From a checkpoint of a small transformer trained on Wikipedia: 9.44M parameters, hashed n-gram embeddings.
Each number is 200 + 30 x the weight over its row's rms, rounded and kept within 0 to 999. Layers, rows and columns count from 0. The size before them is the row's rms in percent of the matrix's.

# gate: layer 2 MLP gate, 448x160, rms 0.125, rows 21-35, columns 0-159
# up: layer 2 MLP up, 448x160, rms 0.126, rows 21-34, columns 0-159
# down: layer 2 MLP down (transposed), 448x160, rms 0.0687, rows 21-34, columns 0-159
gate21,102,162,151,227,218,205,232,222,144,177,183,205,171,186,192,200,233,236,226,200,203,209,189,154,221,193,219,176,237,208,214,222,244,213,192,231,232,187,219,231,153,238,105,230,186,157,261,129,193,174,204,198,179,190,175,181,192,192,210,216,165,239,182,202,253,238,202,223,172,129,185,203,153,259,199,139,203,243,221,205,213,234,228,196,237,182,188,144,198,211,254,186,205,187,194,223,245,195,233,152,190,218,148,262,201,209,165,155,183,210,178,150,201,159,208,216,181,203,237,217,212,226,188,193,208,184,188,143,204,178,209,197,175,217,186,196,187,137,165,201,227,219,198,152,200,181,230,230,208,167,210,230,160,227,173,251,158,143,214,210,189
up21,104,174,198,210,202,229,189,213,230,274,225,186,223,239,201,176,245,194,238,181,184,235,238,233,232,181,165,205,180,163,141,174,192,207,196,255,173,248,184,180,218,162,207,213,261,222,215,267,191,192,227,241,150,173,170,148,220,171,182,186,200,132,229,216,162,150,217,174,199,253,153,220,207,163,172,198,185,206,225,228,170,182,158,213,151,188,221,235,217,211,176,157,262,175,162,156,237,253,206,180,231,203,217,169,210,201,212,226,195,228,235,236,187,181,212,194,236,242,211,195,177,180,216,216,167,186,239,223,251,207,175,203,226,186,188,185,150,191,228,180,212,183,221,178,228,152,189,240,254,215,217,184,146,195,135,202,225,190,226,180,152
down21,092,189,186,221,236,132,218,156,162,174,198,249,167,170,189,239,202,168,195,192,178,217,180,173,175,217,246,210,251,215,189,207,313,258,221,181,186,203,227,199,204,220,134,198,209,167,232,150,193,175,185,160,166,204,197,187,230,170,236,231,215,214,192,217,199,225,224,244,186,175,194,185,169,228,206,198,224,214,172,202,161,187,260,112,200,256,218,180,186,160,239,212,192,206,222,248,183,197,179,284,198,214,153,217,205,240,215,170,235,179,186,188,205,188,223,198,200,164,215,215,196,194,175,182,217,204,150,230,192,188,220,187,144,237,166,218,270,178,154,213,195,202,215,154,240,210,170,194,170,211,141,191,204,226,167,220,227,194,185,238,198
gate22,098,223,197,157,190,216,165,216,265,167,235,247,165,184,209,161,192,230,213,186,198,153,180,207,181,230,214,221,193,199,193,196,194,173,235,193,240,251,190,228,182,189,175,223,179,235,205,201,264,224,200,261,196,152,141,150,209,210,252,181,224,176,172,189,228,175,150,181,254,163,195,176,209,212,142,182,190,131,192,201,241,247,236,192,242,187,183,180,224,245,226,191,187,166,139,220,218,199,210,207,172,140,232,236,219,205,206,235,212,236,235,119,184,197,160,218,243,155,209,229,169,176,191,180,158,246,229,173,231,253,190,207,233,193,205,231,225,204,188,218,182,179,178,171,165,205,191,174,209,203,214,245,175,156,250,195,236,183,153,201,216
up22,121,188,204,205,171,231,155,206,200,142,230,233,164,190,241,172,195,244,215,213,209,180,147,171,213,174,195,237,183,245,161,133,164,198,186,238,173,236,171,215,152,188,222,201,179,169,174,204,203,183,203,232,216,132,214,183,226,232,234,177,223,188,183,247,233,186,199,202,230,176,219,156,205,199,213,213,167,151,134,205,236,230,262,201,238,180,203,140,217,239,241,146,173,190,211,179,192,189,175,223,197,164,204,243,205,195,197,208,221,187,233,172,237,236,198,174,189,212,197,195,221,186,255,151,196,171,263,218,248,210,177,246,261,189,194,159,176,223,149,203,185,203,210,155,158,207,211,167,180,179,262,204,253,212,234,195,237,180,156,233,235
down22,118,191,194,160,193,220,232,205,181,197,179,156,189,181,199,244,215,193,184,214,249,254,248,189,141,212,195,197,186,185,127,219,282,236,182,166,184,150,157,134,179,183,177,189,181,218,257,166,254,164,203,162,171,215,175,179,189,194,167,229,187,230,221,186,191,195,172,222,206,259,195,244,268,226,226,211,232,258,263,196,146,154,158,217,153,263,172,185,219,171,213,225,218,216,214,179,186,167,238,190,186,185,215,174,210,213,212,158,231,210,194,244,217,125,148,220,196,220,212,202,166,179,214,180,195,242,219,210,192,173,211,172,196,239,179,216,202,184,193,231,188,215,218,233,235,192,189,208,167,208,175,191,220,195,167,197,207,247,258,175,182
gate23,097,143,181,173,225,233,202,287,165,189,280,116,200,167,223,189,222,227,212,232,230,239,184,211,162,222,238,174,180,236,183,153,225,149,201,228,161,213,229,227,201,201,209,185,196,147,203,221,205,186,149,214,183,187,196,164,226,215,224,231,197,210,180,188,157,268,175,181,156,156,252,163,160,220,171,193,215,216,216,220,194,233,179,189,204,181,209,166,177,181,190,255,170,181,256,155,172,222,220,205,146,229,236,233,191,195,244,225,229,222,230,195,199,236,203,177,218,222,205,199,177,227,233,197,205,172,218,220,218,189,196,238,248,206,185,159,206,243,222,171,204,225,160,191,210,211,205,186,220,153,187,138,205,195,130,232,176,188,154,198,243
up23,099,251,225,208,184,153,212,136,218,211,155,271,213,229,193,253,168,176,169,161,199,177,185,192,201,242,168,254,213,184,195,233,217,209,185,169,219,209,202,195,229,196,191,226,271,224,205,171,224,213,238,179,214,231,252,204,184,174,192,170,201,178,214,248,203,141,212,189,257,251,155,210,215,170,220,203,167,202,169,205,195,158,226,198,189,230,202,177,220,175,200,139,195,212,193,211,203,138,175,191,226,174,126,183,238,181,179,171,195,155,190,173,163,193,212,214,163,189,184,210,203,187,153,191,217,222,147,208,196,224,216,185,169,142,179,202,152,185,145,222,203,199,240,166,187,149,221,173,182,232,232,274,184,219,274,177,240,220,192,227,164
down23,097,266,213,221,189,165,155,195,191,242,203,231,169,227,192,219,215,152,235,232,239,198,212,153,202,165,196,205,250,209,159,219,213,214,172,207,223,223,181,146,178,213,166,238,248,214,200,157,227,186,171,186,189,217,225,216,210,180,108,205,179,211,186,194,197,134,213,265,199,216,188,238,190,190,241,215,212,176,171,254,191,177,252,156,172,186,212,213,210,191,191,179,226,205,179,190,188,207,178,182,158,204,156,143,166,166,254,138,201,244,272,227,175,183,216,244,194,202,196,230,225,127,180,235,194,212,204,216,242,197,210,211,111,189,197,184,177,261,225,177,200,204,210,222,187,212,202,170,150,232,181,224,183,204,243,166,190,219,231,207,176
gate24,099,171,246,158,200,183,189,170,238,226,233,189,257,246,244,184,216,229,186,217,180,203,227,236,152,204,211,198,185,185,210,229,160,209,210,249,226,264,186,233,259,254,202,184,218,172,184,188,233,207,189,219,169,182,203,235,195,217,230,230,258,224,215,181,204,150,137,213,192,222,199,259,274,208,208,188,205,192,154,217,181,227,152,266,187,214,223,197,202,219,188,209,192,222,185,151,171,261,179,167,168,248,227,204,231,236,230,211,202,218,191,183,193,221,216,201,185,186,208,243,204,164,227,182,196,162,224,175,212,249,142,157,218,198,229,167,150,191,174,233,207,181,181,139,195,182,187,196,224,156,273,221,171,150,175,197,145,212,225,177,208
up24,099,219,215,229,155,235,230,192,238,213,153,119,236,229,197,211,245,192,145,247,198,196,221,227,165,126,206,164,180,193,196,231,219,190,183,217,209,228,177,224,263,201,175,135,179,156,142,193,191,233,201,187,200,167,197,219,195,225,234,237,203,207,203,183,167,167,151,240,248,197,189,199,210,233,211,159,215,156,174,194,190,189,192,259,197,235,197,235,197,175,209,190,171,168,170,217,183,222,174,130,218,231,230,193,213,183,158,181,202,252,252,256,190,205,204,254,225,186,203,206,221,209,209,199,215,170,231,217,194,215,233,159,247,219,204,151,186,189,185,187,217,197,189,174,154,207,198,178,130,177,201,178,253,172,195,215,133,256,163,195,166
down24,098,222,240,181,183,185,170,201,158,208,160,193,257,190,212,179,152,204,159,196,165,194,198,228,176,205,198,192,203,180,175,209,169,215,214,222,173,163,162,232,252,195,183,202,183,187,306,192,174,244,221,249,184,224,214,199,195,183,216,147,190,182,193,178,168,194,202,192,258,169,231,218,165,165,233,210,165,190,252,192,112,183,189,204,199,220,200,189,203,192,269,248,209,240,240,126,194,217,273,181,235,172,207,229,243,219,165,186,200,177,197,186,163,248,204,216,166,161,181,230,254,225,179,240,191,169,190,197,218,154,227,198,224,184,179,226,193,136,247,229,204,192,242,232,217,214,192,187,195,175,145,185,171,199,254,192,205,196,240,216,226
gate25,097,167,169,147,204,181,170,219,209,196,208,173,200,188,133,253,132,217,215,235,183,244,198,198,182,188,213,208,189,221,282,221,198,202,180,215,148,218,218,192,164,169,200,138,211,194,209,188,224,243,240,189,130,248,179,224,152,257,214,176,196,194,212,183,208,233,222,230,202,210,211,239,189,216,174,201,192,218,196,227,203,188,180,231,208,224,190,268,137,195,180,166,172,181,178,201,168,120,234,241,243,250,143,209,212,182,187,193,199,175,225,194,200,217,213,239,187,222,174,164,193,174,237,195,197,234,171,210,229,199,200,238,208,207,238,200,205,212,179,199,262,216,214,202,220,176,223,199,135,240,260,173,185,262,126,185,208,206,200,174,156
up25,100,132,211,152,242,251,177,215,224,220,200,162,175,222,221,208,205,287,220,162,216,180,162,140,242,186,243,216,174,204,248,237,198,218,174,248,172,201,234,200,197,227,213,205,188,192,200,143,227,184,215,136,223,234,202,194,209,171,203,189,207,240,172,219,246,136,220,234,195,231,213,192,222,241,150,204,243,227,199,247,253,241,186,166,211,171,219,194,192,192,263,194,214,193,148,197,176,112,229,164,193,214,143,199,170,175,258,195,199,221,182,193,221,176,204,226,253,163,162,153,215,169,226,197,201,207,203,158,225,199,233,206,194,164,200,185,149,228,204,205,215,186,195,182,182,189,195,171,154,157,168,213,195,195,199,176,178,191,163,208,159
down25,098,222,152,158,205,209,223,186,215,159,186,187,239,156,194,193,175,206,265,235,166,198,240,231,218,199,196,189,217,181,242,194,218,142,188,236,156,239,164,168,184,221,189,220,151,217,172,195,201,219,230,206,183,210,257,211,187,197,220,187,167,209,227,186,221,197,205,163,284,258,122,174,213,214,180,152,160,190,242,179,204,212,201,164,175,214,192,194,167,239,199,257,191,140,165,229,225,198,216,225,214,211,194,201,155,210,180,156,177,165,173,195,205,200,174,205,135,214,220,242,137,195,180,240,197,188,262,246,210,225,240,222,207,141,192,160,217,230,230,160,198,209,197,235,248,154,234,177,200,214,258,230,143,174,212,212,205,195,205,215,196
gate26,115,180,179,197,234,144,197,199,247,224,186,172,168,266,198,220,215,157,271,194,201,198,213,186,164,163,221,221,183,272,235,179,260,261,189,198,154,214,179,203,184,232,235,178,195,196,237,217,231,244,192,215,193,229,242,248,139,178,207,175,231,227,203,231,223,199,232,145,216,170,195,186,289,238,197,168,232,175,231,234,155,201,224,227,177,196,199,211,230,204,169,241,156,201,180,196,213,186,176,185,196,195,230,205,167,177,140,211,177,176,206,172,179,185,140,270,227,166,149,230,205,205,217,172,208,254,211,196,195,188,237,194,181,229,204,229,190,231,218,151,186,174,211,196,158,193,214,223,232,179,225,173,204,190,156,156,174,167,188,225,158
up26,106,270,201,194,205,243,239,211,229,209,246,227,176,172,154,234,164,214,173,161,214,254,181,250,213,218,205,232,200,140,190,173,136,160,247,226,199,165,213,178,165,169,154,218,220,199,181,215,217,176,246,179,179,252,174,178,210,193,219,200,208,192,231,172,192,254,177,181,155,234,223,185,130,236,177,208,193,166,179,217,163,196,250,163,226,226,221,153,227,195,205,194,262,158,201,191,157,172,251,228,233,219,217,149,196,180,169,227,263,169,193,186,176,219,230,177,225,178,188,206,192,212,149,231,176,185,143,247,198,229,246,192,181,182,201,178,194,153,225,196,178,231,205,201,195,224,203,162,184,220,154,225,206,194,194,223,233,197,146,159,167
down26,110,175,233,239,181,263,232,224,146,170,192,215,209,197,219,161,204,223,176,243,224,237,195,209,199,238,174,218,206,165,212,189,173,137,244,276,207,213,198,204,213,145,195,191,201,199,171,207,128,208,191,200,186,246,180,165,237,158,184,199,180,193,217,168,158,243,172,226,170,215,167,217,125,166,192,213,261,205,129,187,139,237,198,173,210,231,264,207,152,218,164,178,190,201,192,201,200,227,208,175,222,194,228,210,223,191,187,190,212,189,222,227,261,221,197,183,174,184,224,213,247,200,198,213,189,134,174,201,198,182,226,214,186,155,166,208,232,152,159,216,221,224,181,201,174,225,197,208,197,178,215,260,172,207,210,285,203,202,182,238,259
gate27,096,260,298,207,175,251,187,153,208,208,162,222,222,211,223,214,171,248,195,196,209,193,230,203,157,208,135,171,193,224,236,198,204,227,208,220,225,237,192,163,210,216,181,172,195,256,183,206,196,196,216,243,179,164,200,200,197,152,197,163,219,239,187,214,197,138,198,181,209,172,232,205,189,181,197,186,210,212,178,158,172,226,209,187,185,236,200,208,142,138,221,220,177,202,152,228,215,199,179,214,263,171,245,209,152,162,210,222,224,181,173,164,269,206,204,238,264,203,131,155,225,208,243,185,228,213,251,208,188,201,148,243,242,223,236,192,160,162,220,191,181,188,208,188,218,228,140,212,211,148,213,198,227,212,189,225,191,170,214,242,164
up27,094,173,186,220,208,210,240,201,201,223,228,201,206,204,175,226,139,229,124,222,179,159,191,203,186,181,232,208,177,194,152,197,248,288,173,175,196,188,140,173,234,242,142,189,237,207,179,227,185,207,191,196,183,245,208,195,230,254,224,266,175,227,143,179,120,223,184,171,201,157,212,210,196,184,193,205,209,224,214,195,219,201,230,189,152,207,213,169,213,224,183,234,209,157,188,206,229,228,252,169,198,220,178,207,131,208,156,168,213,192,190,207,244,219,235,222,172,284,187,214,206,215,155,168,174,176,254,208,244,169,182,203,224,230,168,156,219,155,149,176,186,217,205,210,214,192,220,241,223,165,186,201,215,228,215,214,152,173,244,191,216
down27,092,230,209,193,209,271,244,148,200,184,177,205,201,206,195,234,210,229,248,181,127,206,277,191,226,217,161,185,197,246,224,233,121,212,198,175,188,223,168,191,222,173,153,197,188,202,222,173,191,226,249,206,202,152,225,177,201,240,192,168,266,203,204,188,224,156,225,205,191,169,177,149,190,199,233,156,204,176,177,213,214,174,207,260,211,217,185,218,210,192,202,196,202,212,169,201,171,215,160,250,200,186,197,204,176,189,161,193,153,203,253,176,229,189,199,212,235,203,213,195,149,169,243,215,128,216,238,201,217,172,177,207,166,179,214,170,236,238,183,252,197,222,150,177,180,192,103,187,194,184,264,247,160,211,195,224,224,210,201,240,221
gate28,094,228,218,187,158,196,182,214,233,190,235,177,231,192,191,193,216,184,190,233,211,210,217,191,182,208,158,213,193,278,230,180,180,240,191,189,207,208,219,163,162,174,168,215,180,185,189,182,187,219,112,169,215,180,201,237,229,212,178,153,170,258,171,189,143,160,187,186,204,190,148,166,152,189,233,217,199,154,240,207,174,207,157,186,187,246,237,198,209,190,199,243,139,207,247,185,180,214,214,233,211,181,186,240,212,259,188,225,197,249,176,204,259,190,173,214,252,221,213,206,172,206,205,241,219,183,243,224,191,183,209,204,205,256,193,186,211,183,261,223,169,203,224,218,185,191,226,240,184,159,178,193,240,254,143,163,254,255,247,131,239
up28,097,215,154,186,201,190,195,201,193,177,195,214,248,210,173,213,142,220,247,266,214,259,214,176,201,197,224,176,199,182,242,174,161,241,228,134,199,214,200,140,175,186,175,221,221,175,218,216,155,197,161,217,170,201,201,190,242,186,176,164,165,215,152,238,155,150,245,248,196,243,184,234,182,181,246,178,194,189,235,233,207,229,198,225,181,215,243,214,150,217,155,182,186,171,196,155,192,186,180,231,182,200,220,217,244,226,187,172,191,227,147,239,206,169,188,176,214,246,189,287,210,182,225,286,246,202,185,208,237,219,204,211,171,220,212,232,158,200,176,214,190,215,248,219,183,153,209,195,214,190,169,236,262,204,143,204,247,194,198,190,199
down28,096,131,198,208,240,211,218,213,180,140,210,210,195,209,188,152,220,210,208,186,234,166,184,214,200,228,226,213,188,184,159,274,193,283,190,223,153,201,187,246,161,186,188,201,195,244,148,176,253,157,196,230,198,211,199,279,228,198,217,191,177,197,146,209,195,167,215,200,197,211,218,203,222,197,223,166,232,248,255,223,197,251,187,217,187,190,242,166,157,148,217,166,191,184,186,206,194,159,196,142,252,191,247,166,249,206,201,203,260,193,145,234,182,200,157,209,213,231,211,237,192,151,196,184,181,173,189,235,232,197,178,202,134,236,194,239,197,137,210,179,232,236,207,228,177,218,149,200,155,191,212,202,185,204,166,216,163,231,224,193,194
gate29,104,213,200,193,241,174,176,180,175,190,235,227,216,136,225,224,229,231,246,200,227,154,178,221,263,201,174,172,172,199,180,207,259,202,125,193,170,156,225,175,115,193,183,208,236,178,232,238,205,182,183,193,171,251,248,181,205,228,180,180,163,178,221,196,213,199,259,183,218,160,185,181,162,228,228,185,209,194,221,181,226,184,142,153,228,185,189,244,200,122,249,212,225,219,218,217,201,192,270,239,140,198,139,198,176,225,201,222,219,190,168,221,210,166,226,213,215,200,220,207,176,185,246,173,266,238,175,199,200,206,225,172,194,169,232,178,222,162,203,214,212,184,180,191,216,274,159,197,233,214,203,204,189,196,214,197,131,193,205,225,207
up29,104,207,167,220,172,191,198,210,162,178,173,164,128,208,201,271,217,144,180,193,197,203,158,180,247,209,234,204,216,208,203,204,203,180,207,199,223,207,200,199,210,192,211,210,179,162,203,145,280,199,235,251,161,188,154,195,223,207,172,231,180,252,245,203,170,210,141,173,171,236,240,172,301,217,181,218,185,130,167,217,195,221,229,193,194,195,177,166,275,234,199,219,200,187,221,239,209,184,187,212,247,189,264,178,197,189,217,205,160,193,174,229,197,204,237,208,173,208,158,232,191,159,207,191,200,174,203,175,244,200,167,236,205,206,135,239,185,203,196,212,224,206,164,201,230,157,192,240,148,142,228,241,191,252,224,202,194,201,181,216,174
down29,103,224,223,139,169,188,217,156,213,184,200,194,227,164,149,185,187,172,228,246,221,209,225,218,203,199,165,231,190,184,244,250,175,210,240,210,191,218,208,247,226,184,200,254,221,187,221,164,153,185,202,143,172,173,216,197,171,212,220,182,230,222,186,235,238,221,201,253,136,234,219,205,173,211,220,187,195,171,173,173,192,225,172,232,212,161,184,174,177,216,223,228,207,183,179,177,231,202,201,210,203,169,242,212,183,226,216,174,262,140,230,244,167,226,133,159,300,242,207,156,213,241,186,196,237,174,194,200,217,157,222,243,203,221,211,147,218,175,188,168,218,188,184,200,150,168,231,155,201,209,205,201,169,211,163,167,251,165,274,192,201
gate30,104,112,202,205,203,212,228,204,192,196,201,173,202,236,195,222,200,196,209,201,236,229,184,191,232,199,225,200,136,182,190,214,204,238,191,179,198,188,189,196,187,246,188,265,179,189,205,213,214,133,205,226,199,144,193,240,275,170,195,228,221,212,239,246,189,234,146,157,140,196,165,200,216,229,198,203,175,218,138,168,146,187,292,158,250,182,202,217,189,207,240,160,170,220,210,181,163,190,173,165,131,209,190,203,177,203,236,146,190,160,170,228,162,198,237,209,264,185,217,227,205,242,267,183,221,176,208,192,249,184,182,183,177,165,186,200,199,197,214,151,235,225,178,220,186,153,179,219,261,190,217,208,171,201,189,187,189,194,227,180,217
up30,106,177,219,186,204,203,223,261,183,167,202,245,213,231,205,225,229,225,259,214,262,219,214,203,204,186,191,218,187,182,189,226,176,184,164,179,238,236,179,233,167,220,258,218,168,228,179,239,228,185,197,243,215,174,227,244,199,195,217,206,247,241,231,233,171,178,183,201,126,218,200,143,164,205,244,210,202,208,200,208,216,190,229,140,202,151,161,163,173,174,262,198,226,176,211,198,213,233,188,201,186,214,203,178,189,209,230,141,178,204,241,201,186,194,184,225,254,239,226,238,223,194,262,174,183,143,154,202,208,191,181,202,256,152,193,219,230,246,214,180,235,216,198,101,140,207,226,227,228,209,144,188,164,233,207,197,182,186,225,172,218
down30,110,121,213,179,194,222,196,256,173,195,200,198,162,239,184,261,240,196,234,193,176,233,203,188,221,173,199,216,180,173,198,248,172,258,215,162,160,179,200,275,217,246,299,234,176,170,230,202,260,174,201,203,226,192,207,255,151,199,236,190,140,236,242,231,188,189,204,157,150,200,171,199,189,216,211,180,213,212,216,226,203,150,240,174,201,174,182,208,170,170,228,216,194,207,246,238,212,182,173,189,248,180,151,201,183,225,209,178,158,239,177,188,183,124,228,188,221,189,210,199,209,179,265,179,217,177,223,176,183,210,213,220,200,181,146,260,215,203,176,203,191,213,206,173,169,171,162,184,208,227,174,233,177,205,177,230,158,222,220,164,198
gate31,094,194,239,197,230,230,239,212,187,158,191,207,262,244,225,166,234,223,199,222,251,174,208,264,218,197,213,201,222,218,207,259,214,217,196,195,204,248,202,192,179,199,281,277,168,190,170,291,203,184,184,221,254,174,206,183,258,211,215,231,195,193,252,156,166,187,205,199,231,239,146,211,167,245,200,264,205,236,171,141,185,199,238,175,186,200,202,229,198,250,215,208,226,240,235,197,181,243,179,189,227,227,193,167,202,198,209,227,170,190,241,234,192,191,205,197,167,169,250,234,252,222,212,226,195,225,217,214,190,159,175,198,164,212,215,229,201,202,226,202,166,207,242,226,184,144,251,186,263,209,217,200,205,170,254,193,197,196,205,190,197
up31,093,220,171,102,242,213,200,192,149,233,208,220,189,220,214,213,160,174,176,169,178,206,207,106,222,193,185,193,222,193,228,216,238,181,196,149,203,172,191,167,190,247,208,186,191,153,184,213,98,220,203,212,175,182,188,196,192,191,250,164,185,191,209,191,188,164,184,139,225,247,232,217,172,167,176,174,194,173,224,146,148,199,197,235,221,167,199,228,176,197,254,175,164,197,184,224,195,186,163,196,156,201,169,194,238,214,229,268,216,171,182,173,202,242,220,173,206,180,222,193,175,224,210,201,178,183,140,181,202,154,187,211,230,172,172,197,200,243,173,210,219,268,163,162,204,153,181,189,195,191,200,228,120,217,210,190,209,226,187,203,249
down31,092,141,159,215,187,145,232,231,181,237,181,190,219,150,223,195,218,187,216,193,169,198,219,146,221,162,217,184,172,194,189,149,196,154,221,173,226,195,190,197,247,228,181,134,226,275,151,172,177,149,182,217,200,198,154,209,206,302,190,198,178,178,242,201,183,218,223,137,189,191,239,224,197,247,211,188,245,225,182,235,231,222,192,220,215,209,206,179,208,188,211,193,200,234,221,174,196,243,192,209,266,205,183,166,205,234,192,191,209,180,171,165,183,190,211,145,179,161,193,220,202,214,206,176,192,212,175,158,217,214,190,167,259,190,186,246,210,175,211,236,249,282,161,175,229,247,213,197,153,180,181,214,198,219,188,280,175,224,211,195,192
gate32,114,186,237,168,194,170,234,179,192,193,175,208,192,250,206,154,198,196,205,253,214,218,176,186,215,157,179,206,213,208,207,211,208,151,169,196,189,164,206,232,202,186,232,182,162,201,112,202,177,215,246,194,236,196,147,175,240,256,208,260,220,167,257,188,220,213,184,135,197,222,174,205,117,244,160,157,168,211,227,213,221,144,208,254,199,172,215,162,199,222,206,180,212,226,190,235,177,242,140,210,163,201,193,151,204,170,155,126,197,263,189,212,240,221,238,222,207,200,243,176,223,170,219,238,229,217,198,196,215,156,195,207,180,195,206,204,189,212,226,224,200,197,216,156,198,194,175,159,231,234,237,230,153,217,180,195,188,223,279,193,216
up32,104,187,186,195,180,275,184,211,203,215,260,231,197,207,162,270,232,208,195,168,154,204,197,196,224,221,210,149,151,167,168,202,172,198,226,188,208,204,148,174,141,158,213,216,226,228,187,160,227,197,203,202,178,166,250,185,195,173,205,222,169,224,252,203,229,227,210,244,150,198,169,172,222,167,187,252,178,208,187,263,167,169,193,194,153,118,223,218,227,184,221,193,216,201,201,247,237,226,201,202,247,176,244,167,183,223,228,209,165,202,179,215,222,197,161,201,204,191,148,192,183,258,157,223,210,174,250,238,227,176,193,188,231,236,184,227,201,241,200,168,192,223,261,190,199,233,127,200,177,190,204,201,178,207,197,186,263,227,214,255,167
down32,103,229,234,125,212,198,231,209,170,185,201,202,174,215,197,176,196,194,207,218,196,194,217,180,221,206,210,206,230,152,230,183,215,158,215,156,209,162,205,221,265,220,194,207,214,156,176,238,189,208,238,220,226,185,205,209,214,199,229,182,224,227,159,204,279,185,205,195,250,177,172,223,167,174,164,210,198,224,188,190,190,249,247,193,209,202,230,205,218,220,196,204,253,261,174,182,210,153,198,227,188,188,202,141,189,168,202,219,245,223,178,226,287,212,246,193,205,151,219,161,159,144,211,181,147,150,208,166,219,141,198,232,149,227,199,171,186,152,246,240,186,179,150,245,228,195,213,253,213,183,193,227,216,213,173,137,163,164,176,216,145
gate33,103,175,137,200,239,202,202,160,229,224,184,237,236,160,220,239,195,178,215,195,217,219,227,189,180,198,165,167,193,187,208,143,216,176,221,216,231,183,237,232,170,188,241,237,226,234,217,200,218,228,148,177,271,178,231,178,182,208,232,221,214,204,211,187,230,241,232,135,198,217,181,190,248,208,234,177,170,175,202,199,206,233,199,202,230,178,200,215,181,194,209,233,290,168,202,205,156,223,191,219,205,192,158,252,192,217,198,211,200,135,152,182,223,139,176,166,114,207,190,227,189,139,193,176,214,182,264,154,216,180,209,170,236,225,195,128,177,224,206,165,226,207,195,246,200,205,196,167,253,233,218,142,232,183,175,164,200,174,186,191,183
up33,098,194,217,205,227,209,174,155,187,185,212,158,188,212,185,240,182,209,248,167,199,209,230,212,238,158,193,183,209,182,230,190,200,236,199,235,175,205,170,225,195,117,244,210,192,226,212,142,200,164,223,170,208,216,245,203,227,223,183,205,214,223,195,206,202,222,195,189,175,220,210,210,173,264,179,219,122,185,167,257,178,186,198,174,218,194,224,204,267,226,177,274,305,132,178,189,133,185,208,229,190,192,235,199,210,236,184,232,164,217,183,173,248,174,146,165,185,237,183,213,209,206,177,162,221,252,257,193,221,219,221,217,219,229,155,185,228,269,224,160,205,202,193,238,233,172,177,209,203,198,231,216,193,243,188,201,179,239,188,182,211
down33,099,153,189,197,224,174,184,174,180,208,187,187,206,170,197,181,195,176,201,195,124,200,228,211,204,185,142,172,197,245,207,169,241,230,214,178,202,234,198,214,174,181,198,205,217,188,129,180,213,200,140,156,198,212,239,255,224,197,222,215,214,232,177,149,207,275,197,182,216,188,262,186,153,174,231,221,195,170,209,135,224,182,227,217,138,220,170,198,239,212,222,236,213,188,188,174,205,185,183,158,189,218,204,199,180,209,205,215,112,192,242,199,180,226,204,176,217,261,149,219,188,196,169,232,186,198,211,179,194,214,211,245,194,177,148,195,178,259,189,258,253,188,235,193,170,213,189,219,221,271,211,209,250,269,254,148,222,189,202,208,230
gate34,094,275,165,221,270,188,225,186,216,156,241,211,161,221,241,250,266,202,241,194,244,184,218,211,164,180,133,221,209,171,181,162,156,179,158,231,171,191,200,154,171,248,169,138,238,184,195,201,196,240,157,194,223,216,219,161,223,209,188,229,192,161,206,235,234,202,210,195,191,180,207,210,182,182,201,205,254,247,163,195,220,149,208,215,204,179,222,234,171,143,202,243,190,197,206,205,195,193,233,165,206,212,252,147,217,196,238,188,181,198,192,210,247,201,211,199,193,185,199,192,262,193,208,203,175,242,178,213,205,227,207,220,221,168,189,165,200,260,178,190,166,139,276,181,192,203,185,162,199,214,192,198,185,154,191,192,195,214,175,242,115
up34,112,237,206,220,199,179,174,235,246,212,167,156,236,240,185,150,183,181,238,237,245,185,214,179,178,150,248,208,208,164,220,172,214,193,167,234,165,171,202,163,173,237,218,220,204,256,203,210,244,210,207,187,196,222,194,178,179,189,232,182,232,209,180,216,204,223,193,227,244,213,161,189,209,198,189,208,223,216,163,208,228,161,220,246,169,113,180,193,209,167,95,201,243,244,218,228,167,153,196,239,205,194,210,155,247,223,265,182,180,196,180,174,181,223,205,176,208,218,184,168,243,228,190,203,233,191,201,194,224,224,197,213,241,142,228,215,188,278,201,212,170,195,219,151,250,225,166,138,183,185,200,193,235,175,213,208,177,213,191,248,145
down34,102,241,249,107,183,201,231,175,156,190,206,189,164,212,182,253,176,189,173,214,146,226,198,189,179,228,181,133,186,227,220,178,215,230,232,205,244,213,232,203,189,202,172,211,182,224,227,179,200,256,192,214,152,166,186,216,196,178,247,206,175,185,230,239,168,198,194,169,198,208,244,211,215,210,222,175,150,178,201,193,193,234,198,194,201,238,174,226,153,216,218,173,206,171,196,198,198,190,185,136,221,199,238,263,210,207,275,212,233,208,214,201,159,125,238,176,263,239,235,207,230,211,172,195,161,209,209,213,176,168,187,211,132,217,184,171,247,185,207,178,178,166,209,167,176,166,208,227,233,182,212,159,175,188,189,251,269,169,221,227,258
gate35,100,175,193,213,235,196,200,168,198,214,211,244,197,226,188,187,234,211,267,194,167,129,248,183,182,156,138,195,225,152,189,197,189,161,227,184,172,205,183,166,204,235,208,197,218,194,193,140,203,215,193,231,209,230,168,199,168,197,194,215,180,268,203,176,220,179,210,175,273,233,186,144,255,187,174,287,224,205,184,223,218,172,227,209,185,252,222,224,156,163,240,172,185,225,195,244,211,184,222,234,184,197,164,209,139,118,205,246,198,240,148,223,217,183,172,177,173,222,236,215,154,193,217,204,202,216,211,201,224,194,135,200,204,219,140,203,162,196,182,176,238,217,185,195,201,188,179,248,223,227,207,174,233,236,186,206,157,168,248,200,219